config.yaml
hidden_size: 384
num_attention_heads: 6
intermediate_size: 768
vocab_size: 2048
norm_place: "pre"
rope_theta: 10000.0
init: "uniform"
init_std_down: 0.00971
learning_rate: 0.000629
weight_decay: 0.098
warmup_steps: 334
decay_fraction: 0.884
final_lr_fraction: 0.0
batch_tokens: [16384, 32768, 49152]
Each number is 500 + 50 x the weight over its row's rms, rounded and kept within 0 to 999. Layers, rows and columns count from 0. Numbers have three digits each. The size before them is the row's rms in percent of the matrix's.

# layer 4 MLP gate, 768x384, rms 0.0597, rows 514-607, columns 336-383
099:554573492559469600521533499533494429475425565477434508494533510472488494471458514575412444562525613504491482460485477485437452569531516496522416
097:420487549550551423500469475480501540538445534485516469496555386484473493399476431539443467453478464537445454606512642525457508519461496471510464
098:454631406532508463597463444547548499518474479551529451505600526466487574464550505529485508455582607484440504440480477574549491528450451395533448
098:583491434383467520445441383556486508563523452605590457528475549484432468540469596495448509506475489533425425486505516565557520543546503536519459
103:433487533508517540532552405620539530546491576540475474483522428523452528517501492599596491491535614452425496507447508433476481543378465469482421
099:556450503522442596512438500673535529546527568515559554386513516501406557443493453555436445509540589440488507574495486524548460414519555505608431
112:469507437525539561503495489568424532509517495543551477480421570485467500499492510546518524555512558444529543491491575516532562425439404451560525
103:517560438470423559518491413505443535466532500541587451408477481520477444459497575497489535610540558442417628450507585449537476554462529489515395
101:518526507500577536399427527566560527491504459569486453537496496372453537444516510627580481462474513521599594451603503472527509509507451492517524
094:431527431597537536484480539459515527511524571525502573518560554453444406482529473451500394545441565487581578559567517460514528441473455498455552
098:527447510516497454460460436565511485513491454537576538513492418505528480470533432474403504501559502543487522492460478528517480409529497464478497
101:566524475462526421502469557487494413430398527478496529563472462420482527468516482478514401445457583525586533449515479443421458572481520454395511
090:464555597523504458446480511566466472502506476450460551415442466455474574524587485570430491470550600531553554526467569515494527476475481463544430
103:409541496477508427451428519596540498521547586617479587505516447488416574526455517529507518517536603450425543552502528493398517535497454443462428
099:533462496508522541452505482543474566545484456509504552547442439478484449510521478443375343454596409526496544466506521484524590547530440473455388
099:534480405454452475418469464502501478432475439427517487573557505473526454548469528493459428574492563575469505549496528440475552503442438534483493
092:578550520604504455479451484615437437486486463514546566498473394488514473465559445490465452530502491510495481489352435555400522505573499555548427
100:502436449533479399485526482566401475527509529506477482327645542440422476499538591459522502471540594419531501607550601506489512506495487465570479
099:474481490541521573436532472494571486483580550476408517522476486479574450437462526445432393536564536564568498596461493445456535414409504483494545
103:441538520444438455521568502527524464509462451508489501467493519504520434482388554565443523399505458487547443477548477464588427405546413547467582
096:449482477472406512454530578541464406511480508435588582527412484476466464440459562544393482487408541570435509469422519503508558562509481456432495
096:510453506567483516495594544486548395454503493558528486477399408463480451381535573387583492507472511472547472610466494507526551488540532457538388
100:437520406444361460497427520453410549482467494511610612545500433454483544584522549578486526515493586409482477552498478527547552528537551506522430
097:497445477559402540485505530540528525621571500585469467576537558491459493521506496410554447555481548414552506501525546462415630441583402443484539
092:511417499535452503505378451470381492491456426455531460492429408506541499456462469462521523526492461535503569517478548526501434538527478454537455
101:633550408521506506489506570540384476423510479567500534486543474474538458466466487515467475459399462482469531449526558523619501492522434460414420
086:557505491523586442566541445498414470552547547511517539471403506500469556496491485490504445585560522419479497557539602630538524505489543526549456
099:459532443561575534567591586538468445517490559567486456520540423535509513447409521561501446475494440532380487447492551596428423455519470469571423
105:427534526492542482465515557499491380451452487508475642601442587460481491485554494573448443441509461437497513500522452533569480489526473415501527
103:496539439389436600462518491590487447473483434543443508524517493447501473505455558587571472502455535462521609472450557508494545505472472557494529
105:365373538537525506503569536443500475590488492483506441513604487529577406540527542479552478534463501458441554474508539495426528426538531526441483
096:565453527465495532562472512527490405498538525576524490562460523555447408402542452489462493605510490477434537546432583574441545479574423432507458
094:534506498511478419589418553474538511512556481514494475495458507500454525548431468518532499481596513480499425452521461598447451426478524451511545
104:476541538503575437474514563547452522565576605564560491561470392502570572512490514421420500541519525557470456501455465451533512443468493410553459
101:532463446447493492472451471484588446446396552519563461551556508474533567466545434551506531519520589539492554515517414511471543602474481498524514
103:476492419545535402580474500535491503517437439597506422484488504488505571483500416530555499504517495465516484509493539487406493465483556528412485
095:468468448605543503502489523486503497550486477512570521481496531445504500457456522508475531505392568594449518499448515438471559498491573393549529
105:499456540535487535451464447576379509495529482414492499557537490501452578432482540501493451482467565611544475432504491458425539454480463527562464
104:508592448503561472482570513466529515497446516468509527478469460449465595491532509622542471532523529440558511541508544526412403469418499448522398
102:517453556525421494522451443521541495483533476543481515541499493503415431361490514540455422539426540497505609530439547400498498480586464606438445
099:522541457589454453420467489512440470504481438384512465578444541482555411500528511541494493483500472476517527554597592524490448534458499456512465
099:502533466507495482433529459540445425519564655510505526472535499436547550432441488442541520470555457420505555431570506508482499430474476531373493
096:489496420460557457483523533508545534510566437499477553520511587587507597536487463487564474449548512542519478451498566407458522439429544521392399
100:466468409485467509555481453570504545551471460488515492471471429441519492537546451503576462516449496487533506450454553463490546444569491511561487
103:452572433618530477522540489511496516450460510473574560525484498514551451601505527506568425483515509402484502481571552483489452502543491464430488
102:476550419457458467496400468454526502519549562497528488586598466505480531435493492459505473479526439501584486411517437412411524434502431453445564
094:440572455506562592438486497495440472522512521454556520508435557436435480464452511478580485550533604391400487458536465487404536531550543492501572
084:444496526534498403522494536438502384503440501465625481483496606550594511472390515558553593432444474537488605524545491535484489446388444570512495
099:445457524469463520452571532553458448580446516466516513479541527496519453485420493545566491590474551482485550520489527469531509456560493502453510
104:451527485529376424553529474507367434462511522531527483514489489450485483574469560492450501368553548490437412502508576500382436628531522460458491
103:525455499423470415464477497567390494523493560523479555515452430524525362582494496567474474486489498495389482499519508500472436476517490490490439
104:476553512607415498505472433562511520505565438480556509479561507498470531562458572550468501520565580509521459546530514642452477568480547525490444
099:473498464569421523472478476471439437498520487572594531431555489525550446420518589424540471538506494477419558532504553477476537425448473507599442
095:432403459574466466522472517580507547502453452540494456526553608463552495429574497535506395515466595519448534524512401432550578524578388461507476
105:500435501546532484522593480518590489565462486497491512552583515443484478564557453560541396520522530425520520496444460590526461410558441486534399
098:567480436444512460534530526522501547483454625514498575482496608546453512520518508596530419534651592418443469565457459446500512558519502485574506
095:458494473554537446473508544498520510494427539480546525476507438524545525567390595559436453426565443520490529448565552560482436430390486551569502
105:561450463596590573523525479533628507410454519410454520443496569524497413472464566537475453455467553509536589454526572543505529542518383456483490
102:509441536540530502494468542507552477521487477447524586498572525413404518519549483526582499468485607496512598495498467566423456513525532491476500
102:546474524569547498522464492523368573512548520505504503515460460432490462476505585531553467482545593485513597524566510514471480477449425456592490
101:570483471421487426460434443521522514422453518514560501556561519537528603476532592493485472432595501541457586464510438467499478560420549496432505
104:556464541447481484526558502447507402522508481510550581429542491499606498527480441469473453591550493461519555508369535469393502466534483505424408
106:412416514507498552475484470580407531510548553548506512450533503432525424548539468513422477510416517526547538523523490523521515483524489417561510
101:503564580530463514561486589515553430496434574387405433474556465520401567586468565397462504636479553523451543487453528477500607471503553544481473
109:527509487526439437533539537520483502550431469463509532434472597526449581521594449501507529526538574457555521475450521477527609575498488378441535
102:414492504531509478450461434565554469524435528479539469503455519420444444545459484540483582414560499373495608600518518432505436549566519408510539
105:553463512444387548462536469486467538557496513470568487554588487521518481438554636456567480613568506530536476568482562510578559498430557434494440
100:585482491618538400511481453525478486468528507473462581453493508565472458528504483528449525498603510481453582399538578522460475456450519553446469
103:508541546395540524542423446514579437537435549512510542538486544528533498524596435414494424491429548413448499445512426406376571492513566533525450
093:515362530493449519530511528534455474500486502523561554506450464545571455602532543442533515392439506545503487485531472484491498504542430458438422
100:542504489618530443597470440540526490506500537481597552535538507471472521462524436591409369471486504589444524470465660503440568564459446529502436
093:482444399507467485417462553549457476561606488489498622478513585539502480482487563407427499481480566447467466526530518469489492514462539477502456
099:595440466508573519523507484598482479454433453464451530491554496491386460427454542456542486452478502518423479527456427450371529469418479474543506
102:456590449548466545454414565539506484519498615588573598516525486506561479446448513520540501385498521509492560489519541537474449488509447584505474
101:478527425514523538536491518430540424543445502603545507557475506449467578535577488541631508552572598451533574464468516534467507421440508540448513
094:508538473450524514482467565469557452389421509494500580449373458555544534453489474412523539443514547500589502524494480527479452608481577516489435
092:517551578481529508478545569490468505598512567460455566473430424539460478575545439466441515487567509522555448525485450494446512487485587429465497
104:510457563600520444484417454512483485546496624502455589519472523524478539480548504490510457576475573438514425544508452489553404428440571472443488
097:476448517467446485412514512516547535574456518472485521532476550400585581539535496521468484551492533386466477515506412567512422473532508496432508
102:419517468546503477404493452533565585478441515551502480531439530496438445494523493430573519478548480460500455532542493532554534474551539525499432
099:574501487594518567526603418514477459503524518531485458476473498477543418497428446549438449494571537517505491447513551502431456441471491496469508
096:506532523520381467421559523436502541497586491516521503420450526460524457442453559462458447498502488488578503470558425546396478448506493504489392
104:417447429541467611443526453518484481417568486444488488501544555509472476441481554494450433451496549483467526543545503468402571528574522500550455
099:496513567472531489488494501421545510554467505428486591422516535422433421497494462392531515498550527528556418490525540503463459466450408548547535
107:467490539611432494507494480393487521465454430437438538438447351508438444457520448553533472476487513524483551459510471525435452457459494483465472
103:490529457493426463499453488523434468494438490572484454568546577543488506541632490493446389452467445481502461459385525471519520479491537484619537
097:649508421508584520540537477506386462599350442536562433565447535525554503514478458500605463544517587405519481461491424442492553447512522501387357
101:492482492517412486473507451500564544439483501416522520478598501521466560498507521548537453529565511541479476555449519520436543548533398538483534
102:555483432505499486487481488528543520481426506544541593448478438540492585512516538500570456576543656480498521429432517504479463442479412548520515
093:522555459496525556501396510523493542520584514480577487504526578585587524545523517553483584511454487516557475590479457424471490592447505486436472
100:479557525518469511533547455521599473416474609471580491466545462517510523472463520485471402536579551392450523525505497447528547434521527553550535
094:435526469492421500464457547546546515484493516467482581440523472482521485488512583494502532466489437452449547418506466437415485487531399484523476
104:478522478545458457450617453580596462489536548489544575531564461500440535518502470417467501429553471406485568505459398530427547488558401482519530
100:533458363553472517523531517489454509538483548507489589480533536532498554574514466518540504587535655392526475458525592462510567554565530501440403
# layer 4 MLP up, 768x384, rms 0.059, rows 514-607, columns 336-383
099:608567507467433489483503471466456508480538523466559433422460568513505448511535574518442501500522475476507468464494446447541455472515460499481406
098:550415461548482606508524495507440525500473521499579533491507567529532398500532527510473569524474385469559457540521532573585476538466419543485552
100:458491452511579503459490507487447474513449481442411557461526458510567503395488440455508519567518575495416513533580413429584548429508477529568487
098:558506492465412464509393500580478561517524507482518400470530512420504535486586539407510543518484544517538511454592400533552468494507523551471446
106:433393536550564559505430439493499420517579467626490572590459395437518488533549453514509605513538514418489474512602473485482491480475602434491490
105:434554486443538567535468514482436541521541486475455542517459529482468560506523512459518530495534468487498460586509437496548499464510458460494571
103:416574468463536421511500595564562480474497450496477461446528543449506569515447563556480575448491439504460560566525478473540502561470502526496577
100:544406536468583598543492555554576451463372443563481496515464565573538527514503508548499514462553519443580435537587543567501509576544553498536544
103:421526460555412574558533474512434519517471470421411559468443573513501364539472480539527543496508511504524467493445490546378485520547451466478470
094:507468464603492469575544381481449565443529513560494466474549521426563469515451516576411478509517525588601472405477576453493497498454425545490451
099:465566510494558569474570480463453458477519494454514537522503435438493500404587531596478545552501484507513407450531524488590536522487524463476465
100:478580460547519400445516386556585512509459444452539511430474545383571564483459534509450495455488504516547623479577513519448504605514548571424525
094:603575422535503374522562594541484417533411520623569517438420527449472565534491457482528471496479611456547428492503551562502525467449531574495493
099:466527436476506529523479562495430526486569517568520464530437419600519519472489418528570465458546458577585462525510470538511459376506482526562584
100:554545476452528530457485479576527401526464558507461499483470567474616559461508465551496451533541553531481446484503542474470498536466597508434458
099:536426507465487520593570481500511541556434515562535371525514459546407617549495579541568492512556530486529480515545503517546481515480471532405507
102:547538360461345472461553466478542554521470480488562488451619461526497550475486497496467579488570477525489542444500454552548520493558515429523609
099:358510402490556454526566535552485525400441520461472540525545484484539415452510464487527542514568531549464464473508533446492560477527557425500650
096:498574450480565556598541519488422587478494488540446525418475476451511488489523576493476497471533472494511520525415495468449529401611622511510564
103:459531564477493531442439504471429535534516484559534527559423541456517441539530575375457462480570459522510377581531517509358498557506478448522431
102:541551459479483526457505553460509597478542464417400501530457480501465501503524456484490548544546502421575558425473447414511564536586516539498486
095:519515427387549535501554453502541513460500605466476461612504486538438538461551522527444525579491467526514568557517436561550529478531426549474524
102:469466446465503515513447425517447516604490565524461494418492538455521585550448405437503428496534486553463475531491483546467468543511431512503501
098:470428517512485529511451537539514447538420585455497518461544507426527505461391422496538491525427473466567513476521468473478471524513494545516579
095:567424508541595568480553559657474504495485536513581546598588529504512543480484442492483554431450519447581429456517541471414557571480460445415495
098:448537539456497504537569512492559541583474539449502485451398586503448519477472586511546520502593512561531504606513432527552476506423470525494445
101:513534469461533499437460493544536435505424637539527539484595507514483441439453507454404470495483506537494461418397464370438499455402491501439413
095:528380543463448497447539333533484475468554443346566478499443525434496494437480401368545460610560573476465488528532517474475450526460512480462581
104:423536516447413573529516471533451392470446464478608440506486514564539491575463535500468415538510465481458527509416395442527527488576423454421565
106:482488477524507497510618539527528577531435464465451516438414477449484429457428454488567506571563474502493496599450488416403517511489549456475530
104:511484515452543496547513492532499516502558495535563408396551520552483432518450540469457378407560509430521411469450426488541478476558433460512520
094:521604506477492477462497493499570560514510559519500470440545524436491378397538499590474567429611465472527438594510572404466523554590583411535469
095:505571442535489486460557595486467538611507474381467511488416545550494466477457459555495593546524510431498566451489460552493550413486400457372498
105:464402491528557535500578457565504424546436541482549439562589445546421469511501538494502399531512523482537497435501507542413482519488509529459548
096:512489548558513466486454555592444554521639445447495399541521552459466470486483457455463533466484485515553421508455536472491449468480509463520574
099:566507577516506453597515465546558550543449476473596508358461485474467568567418550525517487509486526449542347499489492449576456425573499474547531
097:491466538466503585394516498454522508470445512554516384520516457497474494474423527493473434518600567517543428464437501489420526533463567509593461
104:513486429478493547449580429533478535505621516567426505524517469480516453588470497522544495548442522351406517526494571508504537513529475414562487
098:438524493479483471473519531485519500574452471460526461499461482509465490463489548557564506550512473510577566421512481535472483461491462568463472
103:546511459502577498473450498518584440571561544531531416429536494524562502557452509559495600480489418441482497558538530554514553392523582443555572
098:569493448497461513503464416524460421483462576457515520535441528616441517514527507488507539431534496349543563609478551519457487492565608438487423
102:580567531503612497526484481560412491555502552532443466521510469478482446533696468543533499479521513454449587532381530523498554460549378494530497
099:506538435470541452556569444471515451424501575539530441457521469553476534517504521484440490494472513479543423573564549508492515481484565560526503
098:469372547550482493505494560522517561611568468460429487510476515495545460538522523546519492508554527496459536451541527517504453522584552476426523
101:459411434552434491604503598486533521498572540529530492499486533505489550553554573503563427504443447564463548470429448500479560569454459601525465
100:511551550558505522565466525565483502495557534592560531550515457501517468482479536506548554539471511440487473477511516557432526426557491601558454
099:537428473520517536546576505510541519495595489431468457541482545496436426522518482466510428485490417517447598446480429514524542547498470567451502
093:496620510420462510499485481496494435468588545494519550504474558440548551470568509520414599475435475485459499510548495556459521540486570564507561
098:493594601509536551507581459517484503469447424484501435530505424463552532446447517495544576494525455570590447516441510560511465442493421527540559
109:452538547409539596472592590455489459440517538481543395520558473460460476509594544497484456501515516531511530514505468474462507563516467431468468
106:424518435452470506464577511420572513510581441477574575447552517487535424450471515485514498529483502560485448569593486546538437566555516453519561
098:488447572504527411547526600448484486479584483440554508414475481521449542523507567464484506510462408508438537371344476457414478453549478546545496
102:533479479422501556510454519547492561477596538447400506507425555487441521429436443509467466577450579656544503498499549578495501477434541581468565
096:629518491481479577552521571416484526510466398508535458516457537544499431502470488446530486453541482466483525534515512512468495471475478440487498
101:427508552552479455468496453547491428586509470512549502534463502476467565562502476558490603527491459562476453460489542509543570491528576490438503
097:493593483470471406458476507457586508514470403435471436478462508454539470554544484520377557419516554600569550497440505582466502541438536442449542
096:468486450478505537409360555478433547457443480591456500478449475485525487436505613546565527505463508567451406530530495471453478511564545517543425
101:420529550434486502548556528484453515523615502480518652486541532525449506467444513422421459462443450518432501373471532524518501397561560417504529
102:572440581523603487570491492505591537442481530517522519440569492561523485407542472470424456543475412394428553464465495521563553453531431556542495
099:517489507636492461495398488533434541498502526536568440543610472476544471443519590528551539471508478537511529492518522536461472400443516464500529
101:536586524503533399475383527538520477497473454490543525566527533527473457455524544484485489433537523534427529555536581597520561539472511431469476
104:444614528588558513429570482572432523537476401455517481473369473491551526377390505597607534508536584427464419448537411538573525483387532481488456
100:531524524515465556420480387497507480495496429549540435591516424405404507426489475417440518468463430576524541488478578489531615528457487430499524
100:496436506497448535520485488443480445391557484392389493453513466581430474531518542502433387609532499487544480411442508545478471510536563585455554
104:513398489579501507464569439430564479531520416512573489534453503566518517502397522588493462572462509498594484541468556458513481557492479535397573
097:500513448524485449458421504453558474526477503472571584395598498470498495505443489537514584462548554470554559555522517453560396495502500610451550
102:535567574524644534506576641474502437493460453507479504485458611614478514539466474478592507585480498467444455526526528415500564482507492495576527
097:468449511479568521457463535498537503476503582469421474518475488537505523447516446498504470540421518508460538384530440459464447456491536525581510
101:461495523532525500523341499498495532476540467554472504525470492600481400458501495520548477431518479446465524461489509484539472435571502493542515
096:523488534614571614454516466465533431510501592489492539519492407407410521485502429531503551500447471503553550553536460513495567538544432490577450
111:464534531514499508504446576534553465489479415505512480503544515491453469504597488551432504548497480516398525571513525488541593534513563531432538
098:619561525542478494448460460494431481382509439398501520438499618471511491474433547405561550466461499527534443498421570529464466485524443527557461
096:544539483501496438480444492586520486443453404488585455565467608552460495497493483551536575525557506456487507478553404591464499538440597433464447
105:480492466506577550545438446570485442451437543472434571459411452588558525438574447521555400444603464451463485408562510456520482524416442482513445
102:357519480506487380459434441546432426549491494406635564550541510406470421575563505449595478447526576512449520496580526538488439532491500497525497
097:585508494435514552514591494527454503441498519453464533557461473490468421481517477469458517493527517466439515447508519464507481546489511466510444
091:540507571569588451417602490408545552452416488398497506543377549461569538432561561480504556541488477556627515544443554555467479470482382417544538
102:523420578438510493515470591529493586536554397499456425439564499535530538550457552598475496457480370510436496438470580504474476529470479561430513
098:451434511471544556506515460478473451583446445581459535458436502469484527539496446500542465539417527440490595440473462412471487424427467438608483
103:546573464472501488423477439478410500541492527478622506469485522515441561518464643464535595476528540494484473503417475521509566582406511498521464
098:403473493448430457455448428342542606567553504461514561468498595543459512467561522395481572422547498457540552523560504445535456570502541482485463
097:367573487608554423492428533408515510540493506582391476443477505519510495511506476506498541533466489436483460551517367404560529484478626529512607
100:487589520448551455490464524544461537493483528498460610489585455549534507512394453555560545471407416533527540487453546401464461411420557441564593
100:416426484590471479437513517404412547462545547468421448418458499457518508588516578477482351507486442548495500418516472519477560468447496465405553
103:569448464588523557467471544512491473517542505495449512610418434457466496521514455530530476426480532531446473396590472517564550577511555554471475
102:585550460477480495506567534489569397521585573497536453484512517524506465513523493513506485428507514442506535508473515447511496577509553504471552
101:436457482427535492538476499554406514459572495494554464516450567537582572420583564459433586547502519474482497491550538491534522372532485487510527
099:500516529462493582446472554544510552430478405505486518499435542443588479460493578506420532492583502496499497418475461441461510410406498545480452
101:500444427501500538473482560535530544471426517492497476560603491546511487491501539486446469493530592448493497438535468408463497428486476521412531
096:531438535491490466541620623400444536599573485614507522511512452489461537421418447473513491474559539484541457470375512524547508541515466495573488
104:536484596555450502475554547539519537525485496482443527510471570438557571516556489441520546479528437496543556516549533547551435489530381512511576
093:409398494479504564421626435447587538450473443429432506484523512536454462436536451518533560551595491529514564554451473558518512484535478498506461
101:488467526578557428488539481571412436475462488391449506489489521507475497420466494464555464379473532434510459470569524434493533490577544438519452
099:500437647471476505424526538505535396482424495453521604439507481511511528511498476483525503444502508504537566530526506470450502498518529518477575
# layer 4 MLP down (transposed), 768x384, rms 0.0501, rows 514-607, columns 336-383
101:463481524447538574465515391427474533472505519428521541548510427493503406540507543473536513381555498483475450417488510512500439452564546548545495
100:511528535525510537396484490480471466552523427491571486441448526576421514501585560531533467457508524513441484500521462480468435439579498527451528
102:567505536514494600462459545457421495576638462451578542468498557482517453506579448550462486538504449501555539578526430427529553459562368520494388
099:457496454440506439539463564481503525445492486469457486502516443431487506464510546517492532476423396355501440473542498478499551497657435439545463
104:423406439412395479519459463515525423586549495522495500558585420644463506547509531514510539461561487539514531527472487469473504583434530493464532
103:533605497422482575494520572433549485535512451414500504589413484468486442455460562457521501433450521482434447456402434497537495570472450502473552
105:466545507497517556415544489535447523576473610445551448458478525424532459535456452573475495545500595540512523538468458539476528450504573510428508
102:542502558516562535461528448510539395463489470518615557437495543500502612453516426472532445509529407548493553486581458409505628526479498514478590
099:474496495517462541482544478500507426518562568488508537512465491508466551534449415491461456508579523510522442546395494470551539510495498454457492
097:504546547454504565544505494573431514402592487515520509477491381341538579561485466562580417477490510527418485528493465522527499483537445491436484
096:464593497601541507512533467493459504481479396433559441436541525446528560525535553560474463453444582475479408507534521393554465525417518464476535
102:502522523507470495470409490415607503499433402439493536545586453530526580447468513539473436513508522474547541496486506490564456568484571544388490
095:474549480510461502498534495497462483502574456488579478532451566515507570469394447535585491521475509529485580590480454506566473482529462448432547
100:574544576495554579442467476456398494517446555492447430497445556457546438442476550532476521473582508463498523463562377421467495510582566532486449
100:586552563504502590367505541450485535496436449477537478478446388516557513428486539461475542455564382451457521514491441483578448508529469406468568
099:523504521506463595446394463447499500568445522498473528452485444481520460471511514554496489574446525522573564519564581459475503519544470484547478
103:512546406548541507409516563459477575514551494523421662469436427538552437547474534521535497486600462543502517503485557494549456444585423423465464
097:518520536481488486498510489417529498447525534522553454527529525425561516483477500462545411476470544535545516528512438539550519478541490526533553
098:471448496535452554495458503428506472547469558556494546515459548396506416505558443498475548524384528481453538378509554457439562531479515419538602
102:448578496491434554552553436497445605550517496543479503514513536493514507427524435484514495466424398529444547525535463564422470599466522516579478
100:528549421518424516526494539418483536427452504490509520529422469497478587493482434451501546510561558495493459414539444437541493517446524411486520
097:487441562457445519538548441451412557541478497468493495495479524616550472513451531476392451518482463464500563479508561456443482424434509569488506
102:588416477545505469562563483498475496539466516492535497472470465526533485545495530502493471503583497551509581552445499472579605518481452469474525
100:489532448453468497459534499545516534569515557496542500504589606461474445449486466530527529538447488500527453486472518545541577486485515564519402
096:515521470510365546463431508511535457387529468526466470539522483509414530627496502586474461550481390596522535478544424450469469506413464458476540
098:563537442472536447546456507534442507463433518499526426493392407476548472456519518504412545460527467534464499420487440449521411507508490546371497
099:528588476455438528500505488581461541466569539537587519513394459590519510573503398398491469509513488527488416497540477381471469470542494502539472
097:501503459497530490403450486577512489478569501516597550556529518526566431514348500568414576536465475560519518540500479469447543662502428559460571
102:486414517483545454436525530509432542461506469523572606529374496450522582490477483528479428544479518453455495532533490532510518490441471528475505
106:373534552459505469484526492510434402470481527504508517593470452501525521487466441502562544466565444451487491600417403468462484511463488547403508
106:465472604489537492543525496508544488552538514547445471471542477495475475418533454505419526525457431597451562547545486473516485446467546464456523
095:543479499565420555408484457497577571618367492445420538474561458421506499541516531530477497523485500459497502510484542483487497555426609589541567
096:534474550468519480489547486478545446449457423447572469479527588552484510502505542532407533422508536459522461505480483459449528494526494450528506
106:505513448530497511458514495504450466522472510504583477547419442453451524463458535498488502529515518534469484481395527579439561487556499530444571
097:531538536450474472468530491506499476463523456565481540492452541510497486457456486498535554475581500459530496425554509527534449511567425514488504
099:564563521500463571586508565430489483532419550426535570494541512491559495381450503541532415522521464503452518565464494508459513500446569472464434
089:534495513466491478560505509484491527455415511556486542529447557472516513527459499519553488514463511489613502484550553567530575545511519490490500
103:527524463569452466476483494467485522502534549463480536486481503362524597537559476613447487407570464444498509509537537444495507422503585458408538
100:549559538499554518531376544511523515443371528487478484444458454533526609498535602468451528486488520535539391566455418507530483411582505546489426
103:474514494459504390569503455510564447497484495492509580539431484495484485599500523631551604560509467470454472505495572485502473532532572526515499
099:509445549536536418495404519490448487422548516634479437533516539570475423566511483528478576487534346567488545429576545489382455516475496540532561
099:476606532493480524510544466495529470555539580498503429434495564463531595546491545527476501503546552551462450476417492506410487554526529461476531
100:572546524466485483484517481431506509416428446478475513588511510481486481569546453491551569440502544521512556455446536468501485450472602521492507
100:534485474455500488529475456452487549521443535622497424525481537576459427539542449507495427446540340477508478488456491509509596519472539537507495
103:502567484521597556558514509504504580500546600483533479497566468486553452515469535462465477511518471463488504494537517491600503535527520549476433
100:541493508589437541492503512599516519480449573526470582520460417495417507492532429465593504490481584500585629638591534491525474477468472473523514
093:555522615505526478514478494452525473486512506449496538409554404484521504549503515515486490434573575461508469530431547470593502513565542604572565
092:421424552499489549471478444488545455562549443450573455454517576496505424536489414480609582347424513525532451460454543573457461446557458542497514
097:464548543450567511493503514627577505468458555398486530548510544538491504429550447556497462494503492525520424445496510536425457581555491470558489
104:520500497495484537578517622583463433441528473583508407527530394503486473568538588462509519467436569515455502459372521588560476486520504498487463
104:463414507432444483543474398459516504575516395480495488486361589521443483525513495454464454496395498493545544572516509513477488485486473413431559
099:447507536385516501521373521471476480514535428534427573508520471509566479497503492483543537541489428481481433526474475630495561476518503529435503
103:520401565431503481414543447527468476532474506500551533456495564482548478515418514416559475513490432488530579579401494491543459485465597468485534
096:552534518467534481454552524470455565568492500566522536471417530470467510462589623462498389509510503406562546417464559525494489486590481506517463
100:511517628470522494548480382425547590555484518504489502548462456559553561523430384520446555565423590483539545491519571510471491601463592554453549
097:566473527570500536497484555493518456522450530462516469499475466468478566519496603478545497562525481624424476482437557515407432573391491461532513
098:507521459513392495441521378517544504460503491461570494504480496452575421434481528547481594479557463513464494459613518478461461543512508420417426
103:512422565539462568435428528514535437486539434500466498562540455561435468509465442474494531543512541448484469540450540582551502465535547493515486
102:528437493542533566500503418554510520454431529495544519415494493549427513487469483491614534556458486545427484597556496512514513592426448515554497
099:519460528516495488692495462537490418515489516442477538499567577456545560527483502493464495499477572447415479582464436470523501534557441571517480
101:517537525476514475455436586421512503443552494563466491535519450449492481497565548516382564487542476405587592502503568455442557501461464505476516
103:516458470503484396384551480555549545476477547503535526519508456536500463436391571576486446626492461331379480545477555487435524394550507468487506
101:581510474565436513519483531518491532533477491404415509461476546522462487517584561527495580509476392589525468471520545512526495509533486472455433
102:352466478523541533501566551385588511493545581532561491520540525596464459475547486436499466454414541523461593519547600484542527493541520505462546
105:507440481552454556457454502516553541520497492503518459501517535469473447562460448382548510526536567504481503511564428459502569552553493500469476
098:443468537437498592539545529464486476463493493495467416482467475506500554503497594542561425434458493505562552565557493562611483375569517506537508
102:469420513509509406461555490452514521546488546471458470511510497541489560510521476509510524534582517458442436505498490462390580496548436433464564
098:494452500449405498544519476474495518529415552512515508474492537518556544421572470467525522438446464562524468521495498480494440486495540527437494
101:477386437514484477437550463487578473530590492460462512523534529426476580481536594468542448445522523481458487488510432537423465527557504428401629
098:488567499549462527477463503442543512545470554479542455500477594535438463481526467416493467473382608456506471496501499483569379497566589488548548
106:480444614419477488539509574444473567486513442517433438454540501430536517464534512534557476602547395520489567497564539536430488447449473492429530
094:510543499458528510505426540541535511474553426415496543537550556539495424493485468537520418458550483455566476432423400554495614540512519500479455
097:517462515555531510561536482447535518507467512506500555475463536603479367542541552549521567558530442531508472459511509483430488524502512482517491
102:526513554549498522508458577411493561535478544468428472488567492568516561533575571584564461469483470553429460428498457547528506529520539495461517
102:552544509511457578531451519400452564475510497444498538527492426391531497464486451527554576492533446517585470525497402466507564513487501445485472
098:488494485531466467565532508420497487589492436497449516468593436509502441572418379417480502494530458466568467525484367524529421461471556524580420
089:465472472508419518514544439513492433547550419500587482478463530524474489473530484505443382535444497488463563534537439491502508508488571570505536
103:519536510396550527486532586469493661490537441480465551347471476525490461566493451440463536575469409441488505445526515484560455524462528470509543
098:608370520457499442497391440481456552506426525442548501441535438532519547492505497494506431401519565524498545504445514504510523561445491599539509
102:437498539527473450453550451489456509523484462441520493558525491566476371440564562467453521537525560470486477476451516534508480513473471478537488
100:548523487528472514454513530558477502485513522506370446527499471521467440441476513502519532444590494397539510486463553502464529508428627462498476
097:505589536524451588434468461586485512469461436595504477482478523590513526514453418566491497496591594495576535468520452540579519564428503431450508
101:476512500500434530506491473579403527437479464475536531491466446510537535455520518490646500467536650549582469514514471531495538508448527499521491
101:525499554459478486415479457559508489538532522517508518532465563469465477496533503547481523525460507578448550412558478490435542505422454473441508
105:489465494481502498501440521481543494491465475473559551523521508535488538496603483410508543470417491523504410530477468514495531450453498521445499
103:559504470540590399511505497538472489584414488591473489460477566497449538489466512383527527500501494492450470567426436552475439553538565464476458
101:505541443573576486485387483521472503554397481466581447474510484489499505501494540418487356586496443529399436518553423505448521465570582384520558
100:536424560502460496493418513545458518494495593382505513450485525535449530577530523470527465435373495550503471472569523450424508552546441531504506
096:527485561479522514530568528498483530487463561495520443504499585511491432490511560514460451471458465453539455509565563472508401475522501517521468
096:626480423537493514604423534483535467415497568519494447516554481510411606512524559563483442477634485450494539497519525443418478573496502511468447
104:438528492507564561534441510379439514452438449551395492474470475509622443518547531489471576567577466466456457471442462494540377558526547576486524
094:569467553606605493554506579494484484547512556454498523522473510431591459382437458426442558435507552473485476482414551419518599530495555466481483
102:508526531419387496483441516398448486522517450521542545492453503520500414535531500481516463496483503442436464332508548573489527485451447601484506
100:567429550482491504492580496408480492475546460489476490457543530583612492438487469500425524509482467521493507410492494553611455431554552619475468